Weights of a small GPT-style language model, trained from scratch on English Wikipedia: 3 heads of 32, vocabulary 2048.
Each number is 128 + 32 x the weight over its row's rms, rounded and kept within 0 to 255. Layers, rows and columns count from 0. Numbers have three digits each. The size before them is the row's rms in percent of the matrix's.

# layer 3 MLP down, 96x384, rms 0.0882, rows 0-95, columns 192-287
091:117088153129151120141117102102153134104135102130100102109148124106104068104138084142080148112168099115118106123080252135156117106137132113214102145108096119150169150122084105105141116085120125102142198067065163094095077062113122092112139171165146138127095185110088137170149150208133100118
101:121083104101133155031105138123219165074114127139088139076069100141079078157098104077108123104101159081156065138084101098116101118123143123175156110141122095145096110160046169071117155182093105105096176083090129095087095079094141093060087165138089136062109092146105103110031076091110100091
108:097081117174096144162068126136086144099110087147071059167099095108127093078073131086104114147143127084157100089078159184091059104142149151181116107103136079140140119203162069106126148169142097079109126126136104092081105146073118084124078186153154149106126068124107082083103119123139137130
147:130093119159085107101074138091094114109165113122056103133122086109150090138117116084065088098170109120127097085082162125128092121131119113118148057106108111129135158145117142092119163125136090053096109104129123093087107132088126078143153116155123167115201106127086086113091111169110158126
098:138114169127142174103110192125126108091089137126134110163109120178146142110056108129125127169157124097136120131073123152112081093188134114105135107163117083158133115105066132093144109145163105099095101102145163099116109181117148156129099132106088112232094118119127135099094119115121117113
101:149173131093077131222124177162167154142155163122157090140128141128165146145148113149129062144089164146136160138163110153164178143159131085122072135112106126133171072124196143175107144171100102143157111108121147136146175102109103135220144133117122098228134156155140113129136183109119186133
089:116152140108135114139143154087149118127171149131158145077122136203126136137139094184127138050174114172105182191148147216145143141117109113086115032112107129149174124139127195129182100080164129125143135127118161168147113101127144109075206148087153065090229150101114135158119166055136126162
088:118171118120171141152137070119119127191070167107153132161124128182144119074109125118149121140113103130113155157122157101145168103124119122166131122096133193175071121127111085098045107231184163110127123126130125165103147133129084117065126128097131104175087136113111123153149097175098115158
089:136078092153083084130112136140099118107166152072107132104080122163126163152122152140126102114061163134110105132127132152146091105136111172196073130126093073126107173136135103099093133145106098128117171113096128088095136126124155153150073135077119110054162109109127070128115177177194158133
135:111083101112102144081066117143192102084147135123045095108104092116131093126084151033082123160108142093146090098047131097080073086151124121121134121120112109129112113125086127057149146069110114064083146132115122110081100142096119120170101077139142122089091089118112110093095131157137156123
094:074084162110130127209129141167171140120158113129153089112088094184099112159086111108112106139174154097150084117121226122087118064122106146143159148139149081144044121097141145137150103142124115107102135104132124114096150142105071132084113108137095138077153108089109093088107144043110155135
086:104214148159152151181096167061162071155108121129115134145165168178143113127174138105142173124122075154123161150095159168163131127123094143059092098098159125128173113144177100100160110101144137153124166211131128142160169060138142127075073108179097139158070136088093132157158121226146083223
085:117176137196137121055119110096168126173096143130095164135174130105136124127131111118132189147111139168097188153098063099121170159133106115155161117156140140125084108147105125121115125096136125140103128132141143144147172145133123100104128140176088134125125143132141142175123089141099111087
086:132168088144143125192178164113134111170049139106189161163152146100130133096163093162169160119173105144142120153158166160155154166163134155118155099112202128138164128083169144162131059139102148174155155154114151110106102129146079104187149110126147156110159172090147134173144160109174188130
078:183148177123118117053130120136102105124126160146145109080170142165084112076141146080128124063177146134145166109107153093120138129093150137140159153167179138082218146096099171079118117132073143131112148129142180185138054149129159149119183049127103139155203136155122160147108143122166143071
138:104127146109167119136196103099139122159136137126210143145171142161109237140151132196178112118112158144151165150190109133129167149119108148113120146151165166090164129163137176179151126108118171184134119182129119174172156117177150187124119153088152114103169126139169152144149142091122080175
083:125149096123078120164130114104101147123144116113158136198099131096109106070195123137108161175086189145146109125148110106161127116111149086072085133106126104125077099154219117161128137113135062151150099171080114168149139135131107171177092161121134107141135128122125112092140149049165057104
082:155125105126137108095107117095095094139088076096079127071139132115108076126129150073091030169126144133152162118110134111101160153082123095193115121128103157113192121155127140133104169093090181100127146169140111159159116157108131091158179156132125091066172137167107168127110107193104142105
143:121098104151107124096081123129108127091190111110055111097087070118113055139083144093067120117125119085128070119065116113113070095094126149189151118112093087136151137195046131071111170165129090081079150109114141096066136141097141098127119124133130152093085105103097088116090135161115107151
130:122158172124139115120183111116120118165120130127180178107146151168123150118161125195168097108118124180105179130187122122156166193105117129120136112105127170129138120080179123155095107118103165167171095185132111173185154103158132110146147171106159106090143183101152161167151086132122107141
092:142072126125124159156080107139148082097140092123109098102131093120124141096097130092092122206096126097141106103099121124121125091040147125154108136162094113138138131124147065075130136128129125091123211134145150117106060167076144111108125097158143128115168103097116100096123155100135130177
092:098142070113126083140154134081082123153142139093171147133110181158086091134178131147149179146119086182123168190144124168131135184081139117117105105096142136100151141120200128128146108135069126141151088105124114090189100093171080152123199139132119132120183169129129173125157072148090106089
100:140179150144115112163177142095162118148103107133177157096168166148100146117163129177162156126079178178131159163155133143124163164107129078091125128130101176144111125086166123130132090159156180163175146113145140111178227143159148153112101094104126109175160192135138172159173132129134054087
085:144215157195114118176127105164139119145179159134138089136150127155143188137128151154120171058145127132120139140134168087141140156068143100194163151137139136104131180171192126149100163090090131135128141183153117156154160186144141196067148075142088135104128121144155121127106174168131130117
160:121147146115162122155185125158131147149131114139167162143181165133144175123182135188187135090147174164136170135188063133138166167178110142104112171119178186137126091103172149187130093097124177173160123165113086151179171161160122179181145153099131132130143143124160174149167125132099166150
083:157109171131118119095113100139120167133120148113092113094063145098163094192122135124116048179055099148167159139094092127158139131055183164107163131153125143125152176133091150093153098132118119129141096025085167079141064138118155111206143096138150138202109147132096117163185164076141125104
091:150134135122148099139129123106081163144182105112133169096135142100061122181119116113125136093158108178143183099097150092125119160113179110146141082154114146132051144129123137152158135118161136152125102127137129136130057137161175124114196049069160132155157233147144154184126105156130128091
093:127119109143132134144118149143127118113110085126121112147095103095142161100099139151125194091177111115109110204114208123120114131166104187132139130132179122147091117165102118113141168128152106121131156156160113143089140121100140120124125174118122109115123074139131092119074094135147179191
084:150123195160133112148084078199105171101111189130116116118075119179144128187117147079093144076131132098124144108105148110104080126177159206100104156118080130117151143122091128120128194073111107102122158167173120125094073108112102113207165124172177121148142119153122121089096160124165133064
105:139116174129183167170159121038123101165092173135181167209127162096183163131142158156123158161182137157115146192135053127139138100115105140173158096109146146126111125144154110157133129213066167155164167133146136193167241093163164141089143102149121125132147152146145164165150098148161055097
094:139074154142039126102075177079126140103159146135100101159135095145140165149110144096135121035155110083124136135109198152113118097101154094121130092109170132133173127148055158143134096118118062080078171134124143117095139113088134111097185113096086143201199080138138099091066157105169115153
099:107134149109125105164163125092118164148113147152165175117162135149135151109174150156175129103119093150111151150170100124144185168151125087128108129084147147116162147096159054179121153090118176144162138185129105185197086114183099110183092129095141115107145199142131156148181158115118175111
099:123097125131132149053108078112115122109136084143062085162131096056145091119100112107098195180189128095126041126081184146098092117105126088151136190140122138118143131127009136113120117099132102097113105073152135070101129083097097120083115167136150180157044093112090093109084124148098106147
094:143169138191138156055149168116167097139164141166162104061103090096158129078149153143132084180092115114104109090134156145134100193117198131136119058159144087137165117087042093185115096141154123125135130120149160128129092151113177064084251123068151134074153155123144105103116142130149105081
085:173108103104155121172153172121118166122101107137150108046089117105205160126092112180140097116045058119145109071132148075099082099157098165074132109127113076120021131121145080141138100153134114130086131151128138147132145177121122128167134114128157147053118112153103116144145078108117112096
088:173175147118121137144111125113073172164092160139126187148115157142138106158153124119123117078079159157166149127124154138145168207068112125162136131120149118103227140157170081094118113161064167150156104174120134166150188067154129116160132128140168173139162130121134168163110180121124147122
109:120058086089115092059094122157080111096177134123081077131132095077142098111095132109091110142123146074124055097098151112114110051087116140117125097124105107130153112171035140070137143129135097089125076134141139106097169123102095124064161130122112121102172103133118095098090100137093082104
084:108152116140144125143128117181192076135131147117144150088125123097126091089162106136137145126099136111121093133158109196125196127158127132114118137133157164168162057117178100091099139147148147132158117098156087103120202090113144127095177230098142131236076122141120126112172158117118116132
085:133119109105120102188149148103087130122099127118146131134110125097136193124145127139098137076117115124145129144149118131121177124119127126186121209136145075153083128136116158143101160088121152152128144169181148171122160123135085127103134156070041087085126091164161127099144117091091153123
085:087194018129161092156129102107111102166100125102164134130108147185110075095139148128167208184134130193105150148166115137121148166126130115048136098158189095142124136086124062176106102050182186142173170145109117130159131139163124165081187117090133114129105159090120172161144135166171192055
107:154153165105150145200164116122117135172169106153156121196164174104137141118178102151148181108143117153145175102135102146168183190133181143184127080119198141102151115084207137174116138171142174161164171158115136132157119149175131113088076145139112101155072149151129153165202106141114126146
117:108157121193154134074181084071149094165102105129169166111158189153086158154131170203159140169110164166089169123178117124159181129098121147169130101130104163105161114144108162186154130169117174179159145151161113171175135113158160106111118117068124095109153144136169169163153114070140051179
092:135187143131152145139143130099167131176097113140104128139128158130090128125111137091112172188170168126123123150124107164114153118121119061133117194117126130195123050156165170115130126046164142128171153162114080104137158101168086172143127138150125157144111145131130160132135118138114062110
091:142166180131145122120130102180147115152044089123158155070123157123152154183126146143134118123128174162115140150166056140172121122039157145099092101116170116134137122130192104160152136111095135173209182117071125136140179124138145082154212112147097153153110196103151119139147127132146121147
097:154117110144098140139105088134173154151137132134084100133114112109111105176148115120081102101073160136154134107066114095130119145162169129110131090135070124107116106169026181075139154209159144080094136125064092133094160090112111133216194109093111138148113152136098120133121184095107173117
080:139159167138103206123124152117159145127110182120152179047072137205138163085193103130142144159035147114196110121160173139154146117191114137083086175123108117156093150098152114140093091144143099142168179181123159113139203135090173092110106134130100095091123155094142097114159184139134181148
089:117131153104115148130129158102102121108069107132128152158125126087077154186123106104156098130095154109071130088117145102125113112172154149156094133131126156121084119119154080133175144094014113080161092130122079077119075086123133100189110130104149126141070065091111115102144172164160112068
100:136147148175137113098150150160133125131134102121159103171113127169129140099091150210140148203101154148104162106200177182152078143188141156169143141182079117124191127101065167184109150203084127118156143158155112116135072132108132168180160171134166113197164124107138127095112216089137132087
103:153106097127095076132089087087098156121153141141053112119132111128133068068126121070078112084182109145122121127105104123150157129172135155126153132126156156113096113178143115102136180147131127057115076038081106076100128180133133143121092102133173152128147135139101132088152107143111157087
093:099106140128154143209170147193066162138148113118199135179075132116086134132164130179169155079191090141164124176196109131162124117139136104085091130134125105129089100133244106178178126054133131139106169117153141148128161111151117147167117116109165179120160123140143135099151139104122170104
087:077186133095113192120147171094120134143104223126103120123154143110148156164187124110124081161096084134153131131127113123146219166173160171074093075146175190168110124123108133151083108101131172122146088087086099147155134134155141109148146144163148178090186175166137151173200173184134112186
103:142084136149111102086083156134102132099213103157091082152069084143114052161073111082095090148128112079112046131090066143103057102111120137124148143156084046122157127117040148097115105138109090115084145120150135103090109159099126128106138110134108133124139091086102091099084172114116140115
104:107166145164149111182184111111073132157078118115222164154138145100127157136130123185164166073128148139124153138205106120153117131140127077087121199134140149117051162087239097175125123179133148159167065157144149185143123142147148122204124131077106106137165140115154149154146145120108122147
097:138125057143138139099140158145102098123118118143148151178127152143086122104150147136125178140155065134134133160143083118164128159131099169142173116148155152123101115089077168166149109112132124137116134127151192123157145173155164200091128064126070106173133147136105141126093158164171073109
104:180076102080082092077095146101119114102147143151055094099110083120122086154119148076104101140114152093111130151085067137097106116159131115128134162142124110119101120150106098098079094126110093087077107041140160070068133124097120142181155131138107115059147080099108115080101107114122128112
086:151181121129142124086141145126179128137090196081143141078175147123153156164121154106151190195133102132096124118101120123133132154092146116000132146141128116107138120137182074102121146127204171156131205142055138132122157153118125119094160138120066105157065192163150170151118130134176125164
086:162030164119106134033116127116187129102185109151080095063117124177115111134096123136109096115101075148112147191092202130080130110144093085072131120118165110112145133126062151095144141139121123116121132080079171110110110133106121068100042110189159161148136156141092108104085144136134120131
093:177117160132103151085105162148197106127134072121107106067129086152087165103117126126105096160110146107120181096141122178096138120162105144104121084148156199113183163104053143099082183111108087097100112174140151127131080103105096121081145123139176105157239117153165123136073077130119117148
114:088093083164096134118099109114101126082168120115089103136093090113134074136119150097109164139103079076139065164099120159083089074134118129131121123125136054097086138094101110077107129080121084113100120087163159113129127128094167124105084134132062169127102111115102100097078106152126139134
089:144142140185109059139126189098111144108133078137146142102153101100139148113143109159115180169156145091127108122159117112110158085135125141163154104086179122133131152081196103104093135152159097134117109070109134070105089125140158126126149141054129158132130086142115116109103133076124157098
103:140131077121203142129155125126092135172101159122131161154137168168115145089108109128149105085157094176099159122110145102161137188111155155150130117146128111121066130067156067120135104124111171134148098122097140112160119183163100155107157091170090120136120170124148195190143126205124130111
081:135193099112170112105114112184086138126185098161100104100105120121122171159076128114112086111144094111151117032126133128141060174090109157161150154057093141178071138184138155119146159153164119138132161105208127133151139105135159119165027150169121137146049155157141120187122093176094177166
082:147161073045139140054164127136146120164139135118120173109168175163140181106145111160141144128066124182146130169141113134155131151104106100167119155083108088128120121092142137131113110119094146153161105199146120176122205060175064108127072130183153129110134103188127145170146111106098109168
101:092164137082124125194157155180148117142100105119188151173180151109129130102184116173143106133131116126109139128166173088147157144189137112031120172136050159128145112128205092098143129155144135182135137122125108225130142125140149139170104071102120142145066161150169156162163130078093186066
088:103153148094092110125119164192135169117205142145140092154118105124118085117091152127120132153074142123152124175134080142107127156125104155135105074141138099128200185147150077126083110166074081101163142099134115152123111153083195043131141162153179140150096119121102109103152172024177124106
100:126100190160102132110102121158083153099137113130077128125175122110182087147116121114116105100139155120120151089077099141108112098066136074030139142098073146165100079142084163092126166083183107097097132154184176107070143142105145168079146168172156094116096098112130115085118098161213111120
148:118166128115154107156192136136102114183113112144210160112190178107138204133174126189170116142129123172129170127176078108177173155136127145118118137134142169126138120105196153176131112144127174192183121110109116163179177158167127133100148114123109147113136146136175155175173093149129133130
097:161176166117124141243163149141140133173109133098207134171151169108130128125150112159142078117166138166145156136180117136186172158143152145122080180152156154114110112067255165124119090116167167155164055120081130170160129141161103179099119114142134119145103117103141158157190115116133113122
092:131114122106108157119127140114209156105128161151122099078154111115128105104134166138122061175075192085145125102139033074092106136079119153081135096155114143101134124182105168134153143136130125113126086167092038113129071131133135079123115135128097092111134136123140123126156086075105100124
091:129126118190132137152119137150119119105115167154118126168125086095168136101084148102118125115161107061125081154138123177127078059153132137074101117115126095136117111134096111142134133126213123114112096138134140116121160158100155178069086106141103151181084100117139099065158129088102080100
092:047144030133140125184117163141149119129070116108124137123104141115087145133130144127125153114114170078141095151160090082141090116204080115199107152093081072084130160150214112150145192150130115123130108126139130089131088111113149118154113099135147176096000070155101123117102183044129147098
105:129080131142173113102066089134155109119134167113068156090104098163152110127087122085091185177168170143140107162027215145117136121144086152179143092152104133123148130158045091053152113208119131121109107102119135074123122118133164126049142171111139140127186170096098127146092126179172141127
090:109134151054172167068153132186050178138121175112147131152177145104097106126099158134184143125168132110124125151156147108115116127142099105050119135147000137129187144086135080138158127133137148159147169115079152180151095169163103139124085105121114147110116129097118178163152117104118170082
132:124100133118113137077068111083122119095185083126048118119122106133116100145070104060088135097091141107086116105071187138094126087095123142134114083140150115104119128198031172063119169151151120088105121156115106100097105123117106104116120108125136131086182089106095099110080097176105103099
091:141114158122132112127171175176103131140147091114158155171141120098146116153120099238166095089135128154118151116173160157099146163094135108147150146170091136112142187109100164153099136134114120162147106114118076098124115117143139142148154219105133119168162109105115128167104135159153155123
109:115120085113160164189175123098137102148073164118191157182147167096154147118198127181187197085155078183083150177180174090133166145175117165134125135113137167141146119103192115154113101125122165189162136167153119172176152110162116180127088085157069114094093140120141182142172103161136115139
099:079132074083167157082129103106114148157092134134135138093103131114106080118108138143136128135137111158123140110144114091110139141140157116159112102154197148120042147116092132144108104126136139133177120126094125117145050121145132132155101092148158141136142158132097147104168151112156099059
101:137126133155091126136103127131202111081144114135093121155080084152063162085127131112125110083148118089145081051111098081085096100138130114170116116116138143130086114111050181134162126062083100103119099109176104066095172140095151141066128124128083080154163100180132077095108104124114112142
123:107065100088122099077087123129120113066169118127101110102075067100130092175084112096098115149092160070115090112105103123092076088138108104102135124140074106134103107172083141093120147124105087087078117103151150081078091103066100084114134161142148130147134081125097063070058067128118123162
101:126177106161098160183169122146159157113111145159186138118141154138178106123196160172150111148121115107146107136192174144169127103176152115178072081118073093141164137101255134208082126147119146127145091131155094152129122087129125088130116148134152115100094102091150107139191114112095153126
078:158130119139136156143109094109160123137190165114083151126140150169104188125164142084125089133107138172134178134109145157127163155120047177172193109158115180164192098119090165074147100058196149100146184150054137073154144098149121179109125101123107121214151146108128151154150095136085138172
089:157132099084166145141133074159109112162110169138146146119087155183084165111174116095121136160194129123087166072144127072169132097119155122102216114130127167115079134081208109083130045152101161164126142165137151114138154170158131133142096112222054183126091083092124182123121146121149156121
090:090080143136107181098127130155112115088120143156136112185151117127088135048118126104072085126125068129158094163092097082109137089098083080176144081102122118170089155117084073112164096086082130141110125089125143127136179079147138123127060055165075191148038134144107135109134090146123120148
091:147114130115129146147134105223114155103139101135134112152098128093147130153100103143166114112132087111126081059136051111136119092124113101083165139125113099113094142120176184159121071126090089140102142132144098176117098090072152088165091167131108120188090088149140104066125145022154161114
083:119182107176175117127117077132114109157148118112107142095058149127159139114120155097148143138154076178096148054119091148093149176020139126097164189140182165159094099150124176202139108154119129135119122138125101119177154139179165168166238172156198094217123171103123160162118128100112165125
081:098135165205109061092113095118132110133135124136110098105127118164138140172126116097149101076084136151110126139123117171130101119137158130121193191110150101113082137126086136149153170145156117116074116117156165141099166137131124123205168145142121120130125127149140089095081148178063122175
096:160111160150123122087120145088145173105095152135089130096161112118142149161072106084078172110211113097139125071090163100087094120147144141109104138122116087116092118080050204131123115131173093106085125109137136107092137127092148072034114123124140130088133099155154079127082108159117088135
099:084124133105104092086151121114137089119093069139155131128172139151147163120136129194178134129153143151120133188168151147142131163124156148175137199147133092129222150133046151156122132165130086178125179118184131175164174125143122173190150101092134093166123189146153126131123138107171159188
092:120096103096142136083113144144128139095201121112086071177161125101149148099086148098104137058255107069136131157069109093103095081142077133176124132140118165111197180128075161124141165137127141101101087060142139106130132163080140142032048081107107132099119135164119111102104126212161121148
110:136114148117093109144087087155150155091155115161092097131158118161110105099139120070079140104086120097123098081083123104115137072099161083101136195112107181130103062160103108121130141081092096101064152083149079134097057054107113144207100173123165133117102081131146120083148152149120117151
094:129136167077151140155146120095142110163130121160141147138132149056156111180163124199162080184145174164106140098160143130140140170184129156166145102128109141145115137105128158175154072145143135156145113117132117169151112154165143155104088123168210129077106154146149133130135147090143138173
139:130168104146164124192194116123140143172081112138200198151148168144174172140175132169171153147137121181179160130196125160155170154134089079127140147142151139115116124092198091168122081131173169183161116157112152152183140133190118194104161154112126135109115119122138165179189088085094122178
108:196122163102070106046069161150165115089118122110048120056100093141141102102036125098097094106132113078124136101080145136095104126077099153086130115136136101130139147181066173105126159106144088096106117099132151139097088161110109095151103146161129177044105089134133090101076106117148167093
100:140083095144136108149128118151111140085112123114139118184148094066141065132114134138164106206068172089116079123125169145131087138147152132142114140097180093165080170149103081137117156141130090154112082136206118146073031139095080105103157116134169050103160144179164106103115114102122130156
110:140040133153106156127064170158090140094159196107097120142106084171137107123133140040097145113158159069128087134093104072100134085115167119096121128148101120157170154106108099059154114125110097101110116084129105095113092147115143111128148139120154126139136091136104128097127113149155151134
093:158142146127073148195106140117089167097093168135120100152131109105113164201152104109167121209133101102087115118181143131155126098182129098142118157115109144125201157226208108172147191134179105108087166120105130056095096143092103195144098123118125080110094054133146103113131163098118127144